{
  "activation": "gelu",
  "norm": "layernorm",
  "norm_place": "pre",
  "positions": "rope",
  "qk_norm": true,
  "parallel_block": false,
  "extras": ["local attention windows", "capped logits"],
  "init": "orth",
  "optimizer": "adamw",
  "beta2": 0.98,
  "warmup_steps": 581,
  "decay_fraction": 0.426,
  "doc_mask": true,
  "dataset": "wikipedia_en"
}
Each number is 500 + 40 x the weight over the matrix's rms, rounded and kept within 0 to 999. Layers, rows and columns count from 0. Numbers have three digits each.

# layer 3 MLP down (transposed), 384x96, rms 0.216, rows 332-383, columns 0-47
444434516429594538512527495492460528488520491497460531525510531530484538479569389540431512457510539515502506455544526509477456509504480498527485
464501507469526480478468531432459464511545492510490531478470510534497588492514485541487487590474469538483538560509542520432495536432478483501491
464476531482527518524476509511453510482475508463511523499529484482543532500471552482586518480483533567520505517472454551472520566472520493488508
516516461538488489512515574483463465531457530564516462532490453463543435473549482566522488500510521487452524540501449538502433483550450438485546
505460524531568635489530483456464552560510481494487463525513494429525474510560410478496492453527461454471471434440541574470504550516542471461519
481482499508452492505486448507485506524545493487488492535530532446473458498501489472469560513548538536469543472534417478543460443550538471506449
489450482502464484564542504521505492469560556522520553504514525586473507506523488543517523472463463505506379566550456472462504509476472466417510
468530515498531516558507475496495540553521447484503496503499545505499497589447473477519503397527481445560532494458561486544520449574561500495455
555495528533506407480561569474480527498480483545453508506506522552599494513467431465547514520462430594438537534505574486436551531458464443441573
464526471480551436415481487467437529593475481478541503502569541463470472511490487505528517488467448488491519544484533489497501455532450465461556
458487503586528478483522444506500550441479527505526468552509465430485497486505540531554491420487539498495510470527473497610477500511498532438529
491528498503470470519524469499475481531512442585461531523500562475480470456604508541471491513516469456488508566439514547438491541542492483523467
561469550482474497456399530491514571537544505468480505595436484615551430539426570462509485513532543491490493558498441504474530535452448426503545
571465492480477481478438569450438452503457510457446576494504470538566491557535496481389441561435479469527542537500430462506494464505479506504419
512439479443525511545467485478538544544544468516492520563560507457527487514558494476461469501480479506483441490476554480469494470512565506546515
457499527534445436495543507499531527484487525444559488563487510498486525542515505483476547468428582403436479486488566432496520519513494513540497
512419484528548521483446538491470524509518513526480545463506465461501515529477496499512477483510552569510499478539463439447520509488480504508490
490475529506451537492530475560488479522472580498465488568492482499501489492485518509493526490455522543509430544450481533395475524493475478490498
510485456457520515474505438415513513503499460540569524526425460541498544572552492521509564509515461402493504507529565516523517514490528506489445
514436489560459537470523482512520465539517537509481473468459553497503408569506471504485506504478516490496508492464554458528476502495416428549527
507512561523491457488504463518525499480520528501474477589458475489539534485479517535485496510450502645478455492558489488479521465481485551563464
505472460494480479492563503527546560519515505439512456497486496477528489526536450517544522496539514549461579504480509536496426504568537466485408
453498504546444470458468498505520450569421511446521481501433509442472510536531449478468515545466575495491520520534567465495433479507510556519486
477410490540498462468514512465463544496496474525484486569467556510514486406468474539564555523432525555513470495482472398553480420437505463459589
511579486486454376520508504496460478470486508511562550492532541552534513519492542536489507577476510506533479464493515485495494487488505547547432
494442469444489432501533473483454458525491555492524543442459486604461505532539429437513480523436561497576568428583523485511429513499454558553539
478611490588520505479545479537472502457488543529518532530490502487527596494490353543542499446443518579438511460530519508511503439446459488470480
508561588500526442461556498506452634489546486573554639498442558509568461521462481512484536569482507462468529487495504423461390429454543525501565
502555448477497440509498489534519521565473472499428589466459479538492524506477531498418492480468484504511488520552506486459499450554519475521473
514470480525462481497545569517453586515525507539523511537512450429521524534464494495544478495488497505517497517513471431511484526483492493468446
612502538550457439497516501470513433516462492511574465426434463511541428453426447559610537595491481470494449502528492504509536528480416509506528
470499579478504524531514592489491555439469525544473465492516468482500556437543539461468518437535555478604549445449517458453470501471504457490453
531500551470573451557586546462522533473493516448504578541492531471577553475536473477515485463496467486443455480546449448538565508488434480457534
505524480554498442538562441513446474501431464521470578460526502460573520500481566558550485456497488473463514424452550501557572567500550499540470
492469512554474470432490477482480569465447543468541504463505527518492477532469484525492553496469512521507488533561520502545417456557536459526458
500567491521566541494641524512480520427552483506472445525459493500525616591416505560514518444573481419518480390397436443490566527583482549510441
473470525466487485466591509513475580551529517496518507494500547480495514569510466508477502493517479469462457523503504490545510510523530514480489
470526478518482455475490513497560488585490526531470498513528483530476450475514504500519563601484516498489534402494540521475509480513483502541485
484553496510520459547516497504510533429489467477379540456488527486462523541540530501542443441491576553488549483468482534515474533540611541425453
479445466538495476511489512512473479529398455493491439533512528449470522527518441561524560564481482471445504589526537461471528446433472496520477
512415540496511473482428423526550490516482454501581539493450436556446538439530509557557484502499473545445510514507509498475437487480420495454520
491498533583548456469523543536465563525446578563512450500517494429476503485526447512474389472497485515427480458507531494484494561574467421457493
430518505567504455534518466501493505482449481495530475524551540486471466442593458576468492499457568519511527499446540459486474534383517474486547
548478469536460508497545499462424540501518470484504508482493525492522532501497531544536445586527568523564455547578560463507420531494504486472524
537512543463446503477472508528474521461461547564565469520502409493504546557455495526511515450504548507503468587563529510569483481539520549481520
554470602498506434456499403515507520521427540532486509508501492476497471519460548508528527490525514474486497553525465494557476518487435516496528
489537534526520473529494546424506495510493482466521475551526511498510510515512481443444499471485455494533502560516534565457433460424603512488506
498488477490532521510498511531501549475475546521575446488509452503400459454532559502528518471479544553474534518462538461545446494454505488503554
481510542507421511488569518495472527526481529458510485515470508534470537564530505534510575501471455521526447521519498483531571491501416528471508
510497583507504515532482500489469509536485505499549453524509495495541474476544506536518502484439509460525527562514461498515531425426475552497481
509480500514604545479442508476455471477507450470479530420521505515570549532434482544497498485480531592510507588521461463586592605448453493525494
515474519528582544470487515482489561490490494463525478603465552499423510471420529488488484562551568525457492518417381490534508498368541512447537
# layer 3 MLP up, 384x96, rms 0.228, rows 333-383, columns 0-47
482493523540497520534498495543536436559497500486428543457446517555500486464496422491510523554527463511494454504488508506476459516465491464576449
584587466553499507511444469501469478497514521488557450501468495519510441454414476458518557503549507518471491521495506541554475535482545505485515
555518514472479522543470447494470431444549523532475477456423485567590443521461456452506513569476476481504407459484481505509474492424487482524478
531508487524535504541479509534532465510515484502501442451478513488465550443494538452466477536571533480517478447470528475428498479520451550512484
563567469528560534558462520460577479455403481540512542477485541511504528494481527438470451513546481469526538494496503542502523473524478450422461
517509455446548578548507446534488510486529474527454540526452441566480433430499493531478442500537444473526524542535499514586524555501449447488469
486475543502488556512534503514471582448515428482534508458478538517541505490489472490475510553577481441478507445529452552486454519404526444521542
559568568528535537504475483442465481520491453484421444504532489516570463455469500479557481544518516452522458492370498521541573511511498437530487
559489529515466486560528475546469462527490455416516467507491520537551498473525502563481432621591497414513454492419504472536576439507476475544527
486519461515529507552531482493492478494473428525509523520454493484459479471484514457516485558528494523545560568509480535551470490525499536483449
528483483513519531520534503474464505463456482432569411510532469500507466446528473500548523504545482458497473465521439554487530573425434569469498
526545550565490550521493461446487424435431457465484540564544522528456485472540475525469542492488422437454527393480425481532567461417510502398511
520501520490510482532446428465498430525492442506536400499505491553450518470508486405531466545535445514491545544404557463541508500510497477542449
499512443462434509496495461463594526451500515578460482465523532480521447574458464531548571479472513493479566472498548494528525509489531483447485
570495475503494562558540532486560410528573489456493504559472507523514452463405503456520546587488469468470554451520492538493578516504517484488478
495459488505474518534498462572512525437525543548516530503503523559563515469465453478502494529530476479506557495492532466482449464505514576442596
573516507500544528535566492446524422465486485450487478516489523519461465499433507514566462539502514488500543528469498491525525478535541545484567
528484487503503508542480476544477450534517475514489477521527524547475475444442495457513572505560491539496547515474520471513478485539486476537518
567472528534552534539542449607472448507465477449539450510434527496484450521480506517534548469501447496488479445479469495490540537471473530453449
493546550503557485538502454484510497485536455499514424482470503593508538490517451532505443500493450498477536417480508510550524489415469449519503
507523541466556568498511510501453520431434484527461583461461482520519404533468515540540505527463472493486535545460488481556503490525450488508543
529565482475531527516503444508509496512431536452457466446431551458477424429417499508510514508472494510491585521464479499602487507497534500533525
489530505500449480483501407467506491442479505537470521447509539505500507513534511561478428585556458493547531498411564567506539560417511487523482
583506457488561479545516424445553495494519541487420513475454566472502484532438460503490532546515454511546501485381516549509583499468476505545540
563512441489491481553429492496436470506503552526483534541409541555459438510442443479515506576490426487523546533439521610496622482431483457468501
488579509562518516512476469567469454459444494485527524492513496560563507511469429483542505521415501513514551479488580541560506510434482452495498
528598502473496574465494460469581555494500445578497521473464569540463507466451461459499549495500442441470538491429489506559523529479536521517516
509490517567480601516487448471490497536481504472549526504522506526508503513480526469531425542505503505541537512555489541474479506519478552491456
499486505497506463528480457413506492503481548585550542461468518566506456435492431492517506503490461497503469495416560540464603488481535432508542
582517530490552526556495477489498508455500470481455485497427491566499452450498450501488527516534451497526516435443536555525509482511503503473523
529459445461474479486457454510507403437493427492558555489527504551473410503553514518466486490489525534503457530474541582543542450450504573443489
521494484549530508507466449507542436500468464548539467474495440553560495477543494414519423499521527463525563452498498533487523528491430488518469
522549422476534501494542477492441485452467529531532597494446554532534436522530510480519442551479456474555532438447451509520564568526529441535477
571452479570556494525533429408523540447508468483524516469502526477451488480523523490505520554500495445508581535453479520521501533517532453510484
468537507527595519558468463489513445485583567520366461535595504561547521459415486522547569537590515415504505477475454542508522438496466445540522
482534479490532505563444512558514479546445432541477476470496469530518495449486531481449473519510500511542507509498497479543482504483488544423501
489533523569521501479434474479456452472501562454465515483496525497435433502483441507541471467579461504507432467459444512488539513460509453493486
481499446485491589531532475489505519459558458485452431460474518483520489474484482475554502490571501497495571481531459455526522470428448570487564
556467521518517515547416425523543490493505463532480498513527463487508480453509486510591517493535521472491480521457526526463597527534466504479455
473458534487497464520508450517548527475469454574522477429484475470464521457476484478426525488537434496490468566511485585521551552532450435465493
439502511534499466510525476507476532515479476517486508491511495584584457467489491466443560537515538485492448492432511568446472523488439572472564
505547464482459531518524451534426507484535519516405526494494616457488466471475504517507465572532492483508538477460550510491522499526468459505593
469536459536536538552529398527511478361518531501513542439445493482504491555483450506429472440490463516564493536543460512509569409441443546465499
528469443514520505528501500531486427499389550495485457419575499569551496470463501556476486463575455497564499506502432495492504516480487505478477
565546490478491495545521532533485500513508487517471417530479500518497470486470469514426458505453504486490578401482435544448523506434495546478545
582513576513440500556412528440484450439463465434545452419506540575452456533483534469532488498516501469496511521482433536447494521496426534468481
584551512528430524526454510542506487471507523439559495534510451558516463440499510548466455496523534504512415533508521551480546565490470520454488
459455511507538525577469500475520523530488485475549471466500541504559491509494503442484418567519470491593520479468457505426545420532451530462501
485467543491540479536484477438513517517437497469510460486492511502501481511448536479517526529586488529569530472483528540532499484456460531514452
526554539516500518488483470517420373480531545521433529486463561501460413499481439525470500614527513515502486472415500463589577487454500535523510
551403463489488545537488438480433463518496466519437499481447546544480486491509486525478452558598480527499437471433532518574503549453496558502491